Weights of a small transformer language model: learned positions.
Each number is 128 + 32 x the weight over its row's rms, rounded and kept within 0 to 255. Layers, rows and columns count from 0. Numbers have three digits each. The size before them is the row's rms in percent of the matrix's.

# layer 15 MLP up, 768x192, rms 0.0648, rows 15-87, columns 0-95
115:154099132130152110109169153132100098124101177159077118105103147098096060146135147097120135196162103106124103104127139168146117105148146154140148153147129109108077170195150144136177087191093136178081152194076084176080201148109134125194175154143136044134101157089175072105101129145126112110
099:097149096101141107092178104168130161081109125129114183123120115135126171103104143090181155137172138166126155114166093140133110054149146127141135094095087173078159165098101178163104117088163167125122106188084102121138114125148064107118123170165127062139115093054154116117114115110094142076
107:174107109118107120175159123138142137143201129172119085129137142088130124101128146101161151116160073110045131133064085138146145129192135104088151139203088128078123150125068207136115118169189116105110144118112134127158109158096085107134128100099158105119108126134130081126103132104152125093
115:146107074105111134193121133059134121084099116158080121145137139090111136092103118073163174126111106190086218134108080165033148129140107126086161145200130162113130193092144132113112121183144141129160119146100123080185173139130074137144196078186160132166142091085075076172145119115152131131
087:132108110087131113141160135122076107146108129147064112110147120157067087080185111102138120145141129113134163103155094144096116078094150079103115149189141115178150173125121140144133114104143156116153066104139099082100124186051146196129135149107115140122147180120088083142087153153147159115
106:138117108078191094135188128158149140153106110175149096118103120189108095148120128119182128123117129073141194139144061132140149043093098119107112154132082157141112107119122097166125092150109168179133092132137137165099154106147152078144130125108079088107119200093111171103154166150155159116
100:163127137106115088193154098138105110057157166106103166132116123146093138117143083147160108151172095039074167117135112186076194110121135127075108075161144178100168131139135111148166138133145104110085098139141147141157136108056089123140113114160138141127165142151136109132139153184172075172
100:141105145128116119146167172141135151089175212210032173098107097060101147154109102108130172123154144149106140126089122153106154172124136151142091089167152224130116152149145175130107107210160126123118123130116134074112130116125153147110114149075144117174152111145088123189141149142112108081
106:161086111121118120110143156140168087072077182152109131101110171182144118160116106124145122104118122112105108173186015218161129183160149131092103093153129134110108160133119098169190076172131065123131110160106134125115147085127069155156131157116140112134130114125125164176078147144146149055
126:122084137130193128129128151097140134110122155146095108114143148144085123120146114098146154116197108182054220174168118165102135053126103128062144158104149178132133204128155124138131090106143144091138099176125088115138159073140053165170182111189142128159126101074100126165095130152107132109
109:133090141118155095164145103157099124113136149103136197097089133113104153154094140089145130107160123119124116141128173199122107086169070126120124032150133159116108167155128121155084157120117105086084064133129115100152154162082083191135094126144065102208174160151177075165114114102101151163
089:131089126100151114139191093074171058100120139152134153126069147160174152121140141090125166093149134149137130159135083162130134129175144188109138107099163134052109114037114112128086113081147101135137141171142141149137149074180135140096142120163130040155043161009120132149125101093115096085
099:151107164126137065149189151164124104097101190176145118113127129133153123187160165152100126139138164160105105088106110134096168078158164168178127180115153156115131134133110122138121072157107108099075084125084107167143165093096154120148142121149074051188070155059089127113152173101099171083
033:148119129062164078179173143146126066130119128189127149082061087164088133155091159129164112110136117129084125121147175147071129085173116070092153133209126129060122164079092155098161097128122122128129105153062123101090091109139120122135115118142115113152113183121134145158123197071084162085
109:126092096129191130127119087181188110145142153137077075120135141133115145117122116135159154136158130132075140143143060124092117144157110067097147141144124156088099117186142123174182037119171111117122102177091136130181143144174078149161160131154143156115103119116101159182078135108044105103
102:137098114107190108138133145087136089120098141122159101144105114167158126093159118122104121132118102187119113119104106146140102097164107133150124137154064165122159149097107093205206107163155094156101107123054105143135158068059117161094208172119089131137108133123170158097146150104105123153
098:196138121109117143153146095077084101132078164191155135125098165178116072124144134082138128141133114170128158162187110143187139114115111137096115097121141148151128125086068105126115053131135158163127074118173096084122119159097092164096161120100164127123047198120148122172070105123157150094
120:123088117107112133140191094040162117145117143113151108136141126141092086115129118097183162187152086155133152128124097136142109110183133122114187147186060151086102111087138158124144126097162119087112172110100123160085135132096056189166134080125095125132133101156107120109081132077100096110
086:142098106107110142098142187081097138113104104124160164095132143140077103071135205111138142174165165078119149147175124170117128064111125123095132117131129120131092164029112154128063147103160131138132096092141165103110105159175115081163126170149176109165145128075176095106106146134119071088
092:120111121102134094137113087054135128100078177092174112136103133090124113108127142075178148167121071148132187113153107123102163131170115139138158137135134166105110141126154178167160125067125116151094151114147127147143160140138125132139177196168089118111128104080137151137093123088061090125
093:106083146134161000120125160199084126130125123150122158104078124101103154140118119148112110163158123101150114118116139177138123058195178072166104179098112148111142110129124160154112157181128136116128129134129137142165134104107119121097138223166129082134131096156127160112108164090178113110
093:105158203107130137115176106093125129110136195181062170098108167093105125129159210142183129089119166102088172109146114156100145117122079188127176103161092122077092116161107091142147132182168105115124112137148093124093160070137093060121052047148128136186123078094123107153144138189110131168
110:126157053098183118179196130137139143127152186148126137161127074137120171159123100118137143039149093108091125123146128101144176141152096084142154106151126140105108201098155127110156124165159119150117127161136091159144178100144069151149204116149108098115084101058115089186063147134080137154
082:134144118108179128151104112124126091103179162125102109140122149045112138100116116162132104102086076094130144193140072147093156143131101090125109152101124140050109159136084173139130075143106139167073053171126101186182111078136148095106079142199135151178138149114093138124094115092096133161
049:173136128107128144162132112073134092104147151144083140136109103133113117090094134055154094175078099084123154135160163162168104121108108123172142111145087145104139117107140099128194066090137148066136141138101104103118139140109141211185101098102079111081056123099094160103142126096097142147
082:174130157084118104133067177134142123124075121104115089145132151047117072104111155037119109150133138116112147086147182143110201188153109150127168108127153103121140145162146125197138101111076115134098152158181125101178111146102147125166157155112160095102148130125096094143028097118180108117
104:145098161153182131135135180185145112102124110082090158157117123133123047144095109136129105131141130156084114128175100145103144147173065145102144109136129133144134141159126118188100150116117113165153166168088149134141114117084123122146199103107110113133124179090185134118160112087115120147
102:127084093140156120121102143126151131038101154163094090125126161138132146135118115083118079105125106127113108174150145139094111161150126131106115136107150110120136178184107166132250104148122135094093118143154137162120136083112172133151147112122123147142091102122130178122102180114186082120
106:128137133134167075205118132124098126161143131125103130148121127089144134090189093153106129192155112161098196128147136123098137170181113147121182086160084195049105173172119141150104176150112141153127098138118075168154164087104085109114082166161107126132095093122145090151144128143087121125
123:154062153147175089107168139108139079127128182138121120044103173126131105191131198136109134127101102130038132138099067132102148137162152168094110160119110144133102122125154128136130063143166134153087136178115143164121148096115107183140194177104135112148113191134166159186081180133140160109
106:150113150135122058181133135132113133130111152168189184098098175130069140119097130111127130133143117130122158128153125154115125127111119144124162080113148182067118100120150083137166118138085163148132116126115083102145183093170111127120112144118142155140132131120095137124147160120107097173
113:122133180148127119101139157096130085086110194120096163081115142113090129148102100104145141153173126117089192158209108174100139136124127144096197154129126142125101180159166047132088113167085103164100096120178133125126146090141089154113091121189080116143125180072165107203074159111112107142
096:142131094108164112150124199164129113175163110136132150108098155157078152127126237118164142202141118080102164102149105176093136106150106202170129112132118163181124117123123096205138075177140099091093122123149117155120137161111102145083108114146082102118096110091123132149106178095103142106
085:120103170135099116173174155123094118123083109163092191122134155124108133065068123110137175151162083090088188135098075164100095127149109118109092147189085175136082130127108185136139098182102117108102058093075201117118133054085094131133127121155167147136106096161144116166126136164172147109
108:120096108084115120079126138084141099124076158118086157132111161168106122148154159161151173125153146127080135111142107157125106079121157149111162207169147112090096143127129113163120057148094143142166090150080135135164134127073112150142156126105117104128123126100167061213116133115181132142
092:191126119047123118148106102119081182099168176120128100139096118067106141157090159153088032136076124075074161137151135129084161134121124110130169135120171108168151115117116102118127152131137115100134112082162143020126128149146116066134163139156149143142143141152101113152136137127128091116
061:166134174107075110169170101123117108129132170158161132065117134122144062133164176069124146133146133128139181110132076169165118086108159172127111130173130150126167126109081178157166106071106090116087101129149040108078121066124121129161196138153185124132092120134089100143118133186132121110
116:171158126017105108150131150183131077075078183128149164175120154134149160135122148128162165100108087094135128104102157107116101113127133116104147092120137139052140103142153108135165122125130039122140060129164140127120153058118094102163127119115073064133137151059119110144179103170127088157
100:174144105093083131135175132048123138131065127126097095127124142134172109103179116150114141136149186128105116183127146172113174107119152124103172115125135125116063177068113176110084047137159096132172109094137167108108167145116068060120197099073105096129140131089138071137147172124145114135
093:140117129134158111130126156140145110150185131181134137143089138167121044148085161163100123112147134160090106132125119093135194102179138175143078155143129148117056121138187107102149125142127042170096158168088089179148113111099124183175129114146074138115083133128132144076095138071129178139
080:134090155176107106147155156115111177159117127151113139116138172089098100144125193119073095167174163135085125101172175089155180180114111132145156113117152175142101107124142112109146148129174092089149198160153113127069165117129101103144159063100138153105118123117111092144177100153132142097
107:179163090119108129200147153078173105088194205166127122114132162156143169089125116165137109112116094098132164135124063120162130128164120105145162096169085166109077155129063149125128142209126173145092123165095110137098161128095110108157112102151113131131084148120142070160141121157112109105
109:118096085139189118111202123129165110074111154102122177063120139162155092166061150108158160108124139106138140126123118174086143110218128187083160111135139159118057104087155096152082109166110124146126114131144158133154186151180112164174163133072064123169184201084097074139154101130138128144
119:153112154111102129174153140168110118122087121100153106140107105109129142098083129160177130121138127122141167139124171142105118109112119206097175097133144174063070129197151106152101158039125144155092083153105110163163172106148109146052100096074064104185138144079099115091115119150055121174
109:160128204118186126126136104101133150108087192110058137166117109157100106134105180142168127111107118133098115150113141142073097086135103190102140140120150131120106166133157111150110160144116157132130136151077095135128126077091155100188138112097124140165128142135188152102109151194083163094
108:129082112110182128148157104109200078111125152146123105128122164166142130126101208095140125135156140117126125163131158119100147121162110127157127103127121099102153140096077142144087171168132130104128080149034101147106116131142095172119180118138085102180137142073137157127136184163102183088
092:128145146146109129107163124162171143070095188174092185084133086155102149132075118060141116130120171140112073137147124142081102133088121094123160134081139113092122102154121144108135076092146158125118122146106138140144170141068092121184137094130142125149114106129119154126075120072157075101
083:087094100132104132117130125092131172127120183090148080105131091115095115129118127130116154141132015172115079161083152121144164140136107122130146150133179128129181134157127176120124136117163136073127133125090129123150134167126133185126153178126129132131137146139118089137060130074103073100
109:052143144114088133139166089135113133073059110103105112163098135101146121223147133113144168123148102164105117144147108113148092095128097084090153148162074130080098157156087151204121141193153086143078141130089109133138120106098095099144190150127148134092129175141153119121128167169159098129
080:155138158092161104109140154112118143143210181124147141110110080109127118152191162156066120062153127159118151146095160132124114131090102130177138124119123121104185123101155130147174102086128119066104139244182086130145125133127096141161107039127115120167115123138089083133103121101117081116
114:144149146081120077095125138161132197117128153142163124090067115136075155111069096161125107168157154126144103086161139153078129165173077153120143095152137164070135196155156145172094080141153074120094059105139101117128113087138081117093148103112143116164120160146093061118133163149080094135
088:142140177137157099145115110100128094151065120156136101151100163188113117134082105163127183135151071155120175101124134183120136103127046124060120143230136168095088149121137100144181089118154201154092085104083122111141105105093162122151102064171107136157110150167153073094114107138165156155
120:106071096065143137190155075085113144141074157093164159111143126146152060151176164122106139121160088084116127085139117153116098104189117142129101086190132103112129159111098132184143126183107101095109145137078167146155210134055083175114176151149082099189120149110187106166113161138102170178
110:066125176135119120119236178135140087111077158133122104110132148065137098120083158112077139185200046144131118161121087179119135148152164141173152150107147115097103154165155118129146096085141121164075091151104070132148122133094117156147160109181137124166099136121126058140051138113127108125
091:165141108164121151185162105097143126128094179148113162117122163081148143139073135133155182112166124082133128155111078102133120089117134121156131111112116093104163117115061127116153092101162059063095110175073149131082171110107090187143149121135145115151148129142137136126100170122104085102
133:196111150104112132220118096033109124117071135136127111129113190075139125110133180095119129121147172164100141195108132162144111142146102145129166107103084152094115176113137146145132125127135089112113120165100103127128151074115065065138140149137125154136102119122120117148111175056113073137
113:123118141121145103168145126100164110086135176151051161084120134156086149137086131138190157099148168122107111156187109193069150066183135097091102089163069105085059151037112145144138146113119144093164096140065130132073129148121129107142155155127144107167143122129171123102173155111097146100
080:172217212102129121135185155130106144146118187153109135124118114138127118101146190106104146006162173169144076121140080086140105109145128119159130117071157153085124097130160098145143088130144048049105052181146148144098148091120073114146170109144097111176130128130115138135151108132113083106
090:101141126137161064135131148152095104145148100100091146114049110148122116157126145133139147095200097195090152124149099130102133132197137123091096128174200155106141147156098161160194145095177102129097079117159043135137116143133135148139114059152157116143092106168070124163170103108110086126
119:154114189102117104156144188130127107118095115147123122090076148123138074115147161100109149125123120141131121166145105196084103149133123183130139140127149164071164159147105147158147101110171132098108119184117108113134189087115121076173114078106137122230074111118135072151176148142091079145
106:124079117142149139090213159153101151166122181127111155119133112142106073151088148162155130156185149142164191147131139159147113109122095188124157069094145179066076105110160124098107175093130149121087146123079086127122154110095071135070117190128127063117095102078179131164096116141092170098
100:177115148068161127110123113068127122103090093127179061133106118107094096142133091152116120152151114029116234128112128155088201091123107134131126122169166180115069131138172148148097099136148178109072139114167133168156108132099176119145123121140099125101063160094128114147105163136146082105
087:077128147122123116122140108156189116138054122103157170152125107159144149132142095127145255152199119162099147122158149094115122147118089138149173170146120142110101151100102115153133123128095148157150093162068126220164135072187105142098114077178125108133129106104157150184143092139097124145
089:138195118125145092166130162097073134182132123122069138113086112133179118129187107118148173160190110169147171135133109125128117124125141127081128122130134149120134133151165159159115160110155130176140123129162110173171089171155129118116148063199092152084136101121174123118098128137075132074
099:116080172155152090109102130142178093167045150184114112135100141131138145090147118101159144160155068086154176086174103159152150102132100167126105100140138105107102152062148162129153080134090157177165085198116112093114169148099162149093120143105106123154106146044120090163104117083177141123
123:156131106134167089148111127196173110131098142179168109146138099141123136106080135137120192140185123083117116102155093144092122150137117164094119167142104116087137104141143132171185131135125127107112151122090112145111129117092103113151121147112139108111105173104152109166135143138036082057
114:102092108137170114167118103113174173185143148104128137081112162155124087113135153068177132089181137125112139104112150163147159102125147125152141146203142121089099136155100146083093171207117172155125130150099151113148170064100080134132119140118110106198128114096109134195092196118113157110
102:160135169144122110173123090102174132053067173124134087132125142118074122142181110114222088130090129071077136140204118147125159129106130113072151085122125138116108188086101111150191118097135160176133122145141182119088138161071117164169153135119156113118151207147124122090113176186108086101
041:119133119061138059130184124153116080141157185142130175129092103109089097130167187149138120123176099084053166164162121176116094114152131115077158155174111156087108170075125158207144131164151143162087112163129099084128116119130114123116092137133147120180140140103156110128076155119122128101
112:170074130114119089129143119125131089160142144234111097070112128155105057148079149111120143134145149099111140133105126240110204092137138126113118136084126127145107110155093143145178074128112175077104126099138073142113210099073127153126145188146116137125054124116130129096153145142167158099
082:078103148102108130121133112124166125117179146148110142135120129104063110140058096155215141134166068087115181103199173128146105120122116135089108182146155116120115107153117178116123077104157125094145124119151132128125126143120140132171106123112187136083078088157124102141152132094151070142
082:104100176139125108123163127213137092136206101110143171162073150145151115090127176077118087131150115145143143116109078181134099122140139151152120074143155153091132148079129132121109139092169070152136130122082095164118136118102125103135095181084156064145091064141140115165119146075098141112
110:146122112122141103141170198161184147127127199216164082137118126124059093158122150136138129116126140048106155149181135106104120166106099136152126159109140127135128107132158137133122087132146171112116138156114140145066167150132134154121109131137161113188075201111104149182087136147145083104
# layer 15 MLP down (transposed), 768x192, rms 0.0607, rows 15-86, columns 0-95
122:109106123140148181120110084151149149125151103103058091118134144100144089146123153109177160119111100149089107169156166115142105122142133151125134163131159151103140089166217102101148077096140131078097160092132119142177154113142103109157113140139130183133141175117150151138246113090115085137
088:074044169158104142156088122106173126091140112099141114124215137107108163145136111144100108101106093114132137133160135115150139198116122164150155168132162154157127178128167066140146068144131164098109128169121108148142123137101156160154158104136150111159147134140114065179143141091107135157
103:127135126105074138113136166119106127141128149132151136139136117147162116101171096141167149162097108173086116193025137118143120141182110141109124117104101145147129107126130137070123224130131152115162133149148128152139121174127132179129126082115119092114123167092134132085204167161157132082
099:153168093133092173167134162144152170116154110132112135087221105176121150129161126150128200139128135092079137121154126095183134104139123170114152160122125201115142141144141135156144129154171112124133130122129124170134124185172146119082112137110155101182094128127145101157090121091095132085
077:130120125131105141205072069121146124187137112120123120119218120120180125147176126149155095094133082115186110122101100060153166065088116073116110125087111121142126114115139133142128122117146105168096142153125169118108112114159138166109141088125128165108116117189198140168105108142113108112
115:156119148159146104165132071152088186147166108083159149126141169137096109132110117150219177121138117142037124122084105094131125091132121112066164081138089101139163100147167154138128138155112164122099141067085150124197125134119142138121145113126127137108150127134148106119160157149162127113
102:140081140135155147098138144133160075098137142097109109092185127116172151106121084115080151178156118164132162058111074156181151162103136138155148114169131109133104105148057107132159080168125102131206091106155115093157138120119168134153139158143173051128138146177164105133130139089108124094
105:098141170077136071081141170140131135144102079139173115151158124114148103107130094147129182158200088149160107136144175131188055179156097160094161184123092135152103129077133117129147113121092123170068129103147172144125149132134126185068103104099112158144164179099145165085176118107126110101
101:147110119150092146174125067168081193161121110126108125111175106083131050091162095158148145140135157141147096138157167088103101169103083117071132110115096152166143119166055134095157156094117121123147097146079137127099109132173163082151097116119066200157123095127161115085145106202112126123
096:124102124149164177133135131159119118118129139161089135125255115113110129117133132120135165131169144126126126151123128122093145130157120161118130134143125229104121143140127130162138116131131137135152102165112078108149159162133114125137115110143124134187119126127116101115131118127111138126
114:125150140111144166107111073132130172146190156104143134095176106121068090128128171124114145130133131160103129108070119175149133205147181122141177077184079086155052156150109102061127076122152179148188091151046154152167103133061113167154089156066133113102142141090141104152136091163180112135
088:133117175125161177095195117139138154111148115200112137091145155136178177120149097116118136129091124126157111100107098083108069181167117141117122107117192099111158143139134156075181156121145132138073118155073128164136136112050104185193072101132172139185126131102187076157160159154109135119
103:119039146104077152155182097179109117139131091182130117127100089107140119101102090106144107091152121096168143131088112143151143100118158117125131112086171186152131140087093086089124152117122137150097179101183099178126139054111121195064065123084154133155094133120170181134160119139124140169
026:096081170123141133063113061105162120127061151131137134115086143121194156158092136135093117188120092123161128082129106119157164109117175116149091076091122132128141094131109112153192117162135089134158163103211156056101100122142144127144134168100094131122139203112077132099196137148103064116
084:170122133135076172114114129087082136126088193128123161098255106123109134116123150123124143158160109111105110120111128145123096111122102122112165098121120183140131163118128130114144191107134144144124096127172133156138156167162066150133143144119175120119090125159179118127165170097106124103
110:081120173113161138137109184123123173178127142165105134128140126195141038192144133102108121146179099099106115127132171098121061082065174130148093140101091117104108147178134118120183113119081106080195078117127143146149141052128139206078131148109138117117179144171146075073208146165106188137
099:107158167131128202137128105142112074141102075164100140145076089111130129172116103155110118118125114109096173128114172124168158114135115111188150155133172155127120129116065171124137101072152105112097124126113114174128107112139112151141125078061131117139104101117131177110183148092141073154
125:134113156151169100123111097128157121170139109172109154072126182144146099178136185181098170109143191164142188121109099137134099109109105153136082135049146104199089053129147124176191134121096130130099131133163112148149125156201150117134094146156142118116135080115157115130106160124136083129
076:139131121141139124107114133169145131137102068070099084100157179120139116118144074180130147140214140183156133159118148080131156110150070142078139122112122114080190084170130172140144118075071120146097113134145116128150156110161119193075137156090113171143091162148100097112195122151196178125
088:067188064138110163177091167175128158127125074156112094159121179132092155155112091089139142128148101110070197098123081065146134148106166109164142161105167104159079092187170143135115071108149075091169065157095184153113081213166135115176076180095125094099135104123124091111117121157156098099
086:117142144131140151086137178160115131172116126116110112137143204115141101171100119135123134130111095058123086155120111099182123101087112176144061104088091105114134171127137148135208114158096127093136139113126150162129133128190146160118108159137093131103101094216130097170171090161165174091
091:195173131167124161210067157130159166123081113136152113154162133172124229125107089146095149148156111119159117158143135155154156076099102060113168167137079064068173100153158100121083144138118139120214149153140172147134103134035150151090098191158063137138141104110118127073159128134066130132
124:162116124120160102111142130160082044133101116155150176110129127153071127134156106126120153097137154126143140060150168122194119092125116159112142100111152089125159129089149088147132151186167161174218043122152111138073082154151157153135143135100120099174126154092126121114111192153128099093
066:068091073102089167121038094166144120185173110116130067123080154160127148200175147150119155101117143122105152073084102176118144124069124050089188109101132129160131113162110147153109143133086153141143104129161113169111086088157145140154106141119096105037176161081131127129126112122078138165
052:095187165158123155146094124104180152180102090123147104144124122172142139154163121139147219140147148139163098127115149174170114117098126109140095137147150161175141080127091186148142116093022186142139107058146087167108144156193148143128173121080162112133118130092174120107094146118170136149
069:153064111106118120122147132120149130123142103100153109168112108171111121149108122120065138125118166162145133128135124123107114087097143132144128133068123113083128097152165122114165141147085131113182185157116117199083080130147139136130162186122101156114156117121125140121122175112142133175
104:156115160142169186126136164055157145162130153133133134085156137138119070153150082105150185126098128126197127093133166104120107124142131183150148067166080137078117071124121133156147160163138198133119163082102130129077094142111156144129168103096130164092088113123145123069148186062131097165
098:127118098080183148099103117118160102106101126138160107195170146166151094088130104160140164122204127168145075089112133126168115186042108124097081130133076164094109125120088204102163093164140105083127129113104088129165149136112145163129200114118173066118166093129149126102103159108128153132
121:121132120129144092109150108091136127136140130121117135078146103134165139098132102141122100157150110169119061139142146089123122140195099180139145130102216106105153189149069123092181104091128156144163155104117142144182154139126144108168100073131154142222107152157092114089131133134162142147
146:142108107107126189120186194094156134128127155139095135104057156131085131148136156141132157155144120162113134191165135154142180123054072197077094113154090151162119121150148083141160171075078177132153173149160104118130085087140091165089143109105154129123141078117155140147078095165070160150
108:150119153113162160151143117103122081126149146124113162143056151160195165144137115123122110111153088159119100130121152141150159165129101095120108185170164076162081126109116145125093124082154098092125136093151121093130093141135139070112138105162076124173120118114124137089134115160136133058
118:101142103128125019196119110149172088126077129143201134184099138112102138161111105107136106143180107104127159102170131110149146083151134112174123126114121064090137106147160112197130149133120119146122131055109132116093096131142106116189130147156132091161106068093103107218120106136190127099
093:090120177174129089111123096135129060153149132121155141155189100055105067140168120147138147070124129178167146111126093189098165129156147143094087099082072161154100120112104141111095195159086099164128128114094147142126090126146116081124147145134114104158163114230095137158162109157116134136
079:116143157143134163121143139127101142095135154134148143184186079179129159146100078094084122181089136105149063110105138112097125176108094080155136140129147205159123105146141114103127114081125114086159152133069150130104115155107097178169193119076128146147170133161127150157121165173124134144
105:108106105076153101185122101151117109134148069105125169196110085117078160117114098166121113120154107120203160114170098145140130148117165124108158118127136120095093152135141177108072192121134099126133187149148104116153108086155117160140137113139143094130144074167150143129118175078055126125
084:097176155148153142110105082103107108132068104141125099109089135122107132141098098119128255148141085138152108113157124108162135124121084187130163132127156120118177140095136128118113127111088112098161147182089131124131146100173114177146169113078120138192156172147108111165134107165107094085
067:161129155065079127174093134134180119107149117112117180129087067116111145173127139130100108139097134189099141102171169136126146143130107111161156111123161146192113093114045196142176135150061114148134151140124149109135150124097142104138088099105201085126112096115115176204092120075145091158
127:164119115122140141125124112102128031097147152096162138125104150103153139137112144145164136175163076153156134114135138145163160161209081159076129098127101109113191125174121062122098151145190139130173127111085127137125094119119094155114100115130130132108129207161145119147141209130118155102
097:160145188134136190143122101167119096161078110107132130181050100065100131123149139162128136162115140114155071167190097172139131091129027163110117168122078116111142122111121124196113177073145085101158137150136162114161094130134096103100088138099114128101139124141161137175116108084082105105
089:147114165131185095058109138096184104116124101112140113113108050137110202150053078130122155151149101167146083129107122176097063153141116158154086127152178068158144142110189153052120093132150170120098111113133127128160166112135127153111108095142192075177128106077131110151121141188164054179
061:115083093089150087123123152154124137129121182088187045080097070156122098073116135102077181135054169138119157117104194137113080100181135103128193099149158088109129153087162144110138112154124181170137138096136167162108117080076112138130130114074081129132129137123106147113136189140129104125
114:118156136161153087123116129105075159160101102087107112124116115174153078125165075137162110118127096131146150102160151105130111124077085170151125148100086135149088203093093068141129091149105141150115123130140171145136109129047156152141106185149108135098079111136098138100097120114115148139
121:138055177203136165211090148102133139117112084096105140130129106127093123117120103117137124074114088130158170166133159131130139085162047088099058090117120139147110053184159110108122095160152105130138053086121143134113125180146100118139136093160180033074135082147122110151133119123103104157
134:115113114110163107082124092087085121128116162129098102092119149090162155113115115108106121116119085148199108137094175133132159113132145121109183133099153123131107100102139115133162148120191185140143139112084132085143145140117090105175118133154198148121112127216099170102075255037102119125
113:094134092171153108134147146088148126159138134085102141098111143167072115141141185118132151151092081102048158135154117163109144160125101134192122136075140170131121079106165116142176147137161124089183130113147125167179135109141134149114148122090114118126111135133166105107086173115089098125
105:103094155148112220174152105197132148154106071095140113066149115124106075148131110177095151148176130178136202126164125124168120117085118148103150107114105159169118109064120227153150126056056103114134106122089114122160134124161093181097156165132097092153128148134125126086097094115144170129
088:095155170097110242144101133119088129153168067061139150092196220192151118137100131136152141116142120147147068145149156200109127106128114132104161110080116142115187086203121118095097168131135181170120090141083098161210097121102107089111123132128116132168108135131130116104167120177104170139
065:110128088157157185126111133105151153138117127092137072109061101161132099129114118114116141184092166160084133086159206108073108151148155088122164100121088120102146124151106096126155145152127123124144146114125076182121119116120064132144154146119140136084179143123153161139128172100088107105
115:095136099073075072094112073125150145145124157186145203090123082197121186151193108177086147178167117120131159114137137166165144135199171158130155123092120119143142188111122103133144113131176149096119093154076098141111166143131091192171132168086127138143113143106087086103174153117101162146
063:087106030110147110143110132160140080055136169099127124127103092124102156133113096161119125087084140110102164093156152035152049097177113087126099121130155103116103129169132136125187138117138124160131154117106136155102063131125123162161132166119112101128151132104137116113132133188136142138
122:144155120155133204142124065116099094138125114127151116135102135104219156091106136143121133066137138100145096120160132148097165221142092144171161104088106095055148083088049119098137138107126155149144144118178118135206106132108120110136163114102165172099158121119104079114115138151142099164
074:045151106147160127117156065161127072109110093102112153162133124129224081114107113111127189112103142153142109168134150151104132091164123121143144100139099108162147127046173136107085154150106110143119162157155148167153109169167145149140115078105102141132126140168119099168141137157150141065
125:112137154123089162121114094133121096100136166117144158120099086141163112149090129157079131158122159116174113076108186183161135164107116124104113145141105170094095160063101116154118128083100111066161074133091139175173139050163110093137117128114188143113123129117149097115157104162136115143
115:125108132131097134119176140119115128092112128079131160163148151158159122104117120108110148072167071108107148122124121149177162132134140131102126169144147154145124132104158165122058105110080168137128156155162110096134088134165108103121142140162131121092150109168196141133146055029130118166
077:132107114129127158130155143129126167106119119089138064126094136149097092139172104105173151144115133168072151114090175153127134103096147142123131082156155143165150065120140123169119150140157155183130120077165120133173049172131145139187080065144163158134090131147109119121125143145123065141
161:126121130144133112071133069149141139094144142118163164121124126117160144140113146131101093164136130151181131125138098105122157185144192107162138097142144118058133179121161165113128120176091133172094097148040111109138151031198112122156024076097137145156200080114120142143128097166089143137
113:173139147219069097119174190105112140095139133097101076106113127102182066142118089160065133161116148136112069111136167122186196102159134106162128121158133100142146101104172130160082142133115113135153109157138165166165122126133080137103176123147149115068074189147098157092133121122103129112
066:149132149083083137111145130119147088147135126097143123109047164164170130119128075115086147124130155171113096085142147097107130144118152137157143121093118109168110122131142147125109084148105117139160161158124181130112087078122140117177135160100141100124133173174121149125124168107132126169
082:133114103105049136076097166167113050169116111112170110102112089081125111095138174139096087129110157171171156105084086120149111110146143133078118145093106137118125147178135086101084118097102222167142140098111148152137163126166129157083155136099082157151192123097148122128107108155119144160
143:146125147120093128148134131130103174169138119157096144117130101102161148152115136100071155114161141109144125149109145163166079188015177146072114176128149098097106125104109099102179088123126124090106106166114097085162127104150130102130131110135115138148112140119091094087114171148149133074
118:081107179140157131104131137173187107103130129091192173168087159095144128121109112072129120103172106100107173165159108125118135171121137140101115120112128144095122108142159144142085112126141077084161168092090096147116144093131149141140128107125102128088111153102106135158158138088134127108
099:149134132052085062152148099112111132201100128115110160155104151177092142117085093121143148141073140168086087129131192101071093095111074082166142129126103140174134126107112117123120147100078168100157134114173141131164115117116112143177139097134167176195126178187094082137111209132126119079
066:109165176136155188125094110101115149147122117162076133160221162152111059135152105145115161188142118144164098124115098147182162141144121126104085101114123155118146144107143160095161104125107122099146098143127168120156141150138136182170138138078118108086138113119143097140072132164163125138
088:167079143162141156101119159129137086176112098107146208103106085173143154121123096115140178106176089169099146081140156126059123059091094179171150078073074177103100087146153078150118163148106159123086128171132073129131121141163133155068153114104127141188125123171168138148136072154107128099
105:096175133124111132143169099120025190134161177153130148173176160158097111113088130094117108139098088203099115143158160123116134142057194159078117118133132145135092134171118097082201125116199159115109087098147097112114139088107125139131154093200132103144177126061155151071125180139095152159
141:138137202156173121123143126160094149164131135089130169119092111170115128110124163132129137098149116098106170204158084142132113112085070097142091141131147100118142080114174157140134153086135108130059163054151097150124100114128090104103116118196134140101143119141144145129112118120108110161
112:128188152096162088143124188152136138125157139136121189085096092145137167095135189118084092183090149090125152108125120125161108132185096116168149064147145085123200129110089119158114055099187090099180078130159159206117127121193190094151065158131137116107091115175098120113148110160105054075
100:178186197204111179130107133161142094144096124110119154162096094096135127160167131133208158130140102156107160154134093204186133114151126035168100150127119150117122106160136109145076140088160137174156110153151136112136072155180139121142072152067155116118071144108100130151133141157173128151
031:137173157145149148129077094107143100137166145140145139255104123075119190123152076138094120131105137106107103092107130133131097143165120105127116151106092096123144122123147128129136189070199127109131142113110191132173090151116116103104099105107150158124132141212106155109129113106112157120
107:111105138129158085166119081143138132148159063095161146087148131133115108170083174106138163155126152110121131139113150061146146144169149147171089154184170134105124090102110139107156138115207070096071098118058092110153158159128120194133139176123111115151116174168159127185122170131073141099
068:142092100108127100153098133138115082112102138155136152133087147192145176100146130110138122180138187104106095075084088130082100137119127155107135169179191123132135169132139046185156105114142107189129134176171084122066113070089107133120157148134133109121190195103128086119172158113134114099
072:106118151098173151084122106078172131099100101154162132074120116153108144083179170149173135167118104164155139095137103100179110152123116161094096101177095064129149123175138133106133110091156147094158118097117072145181168134113174127138115110139128169127126195076112075139104121186162105101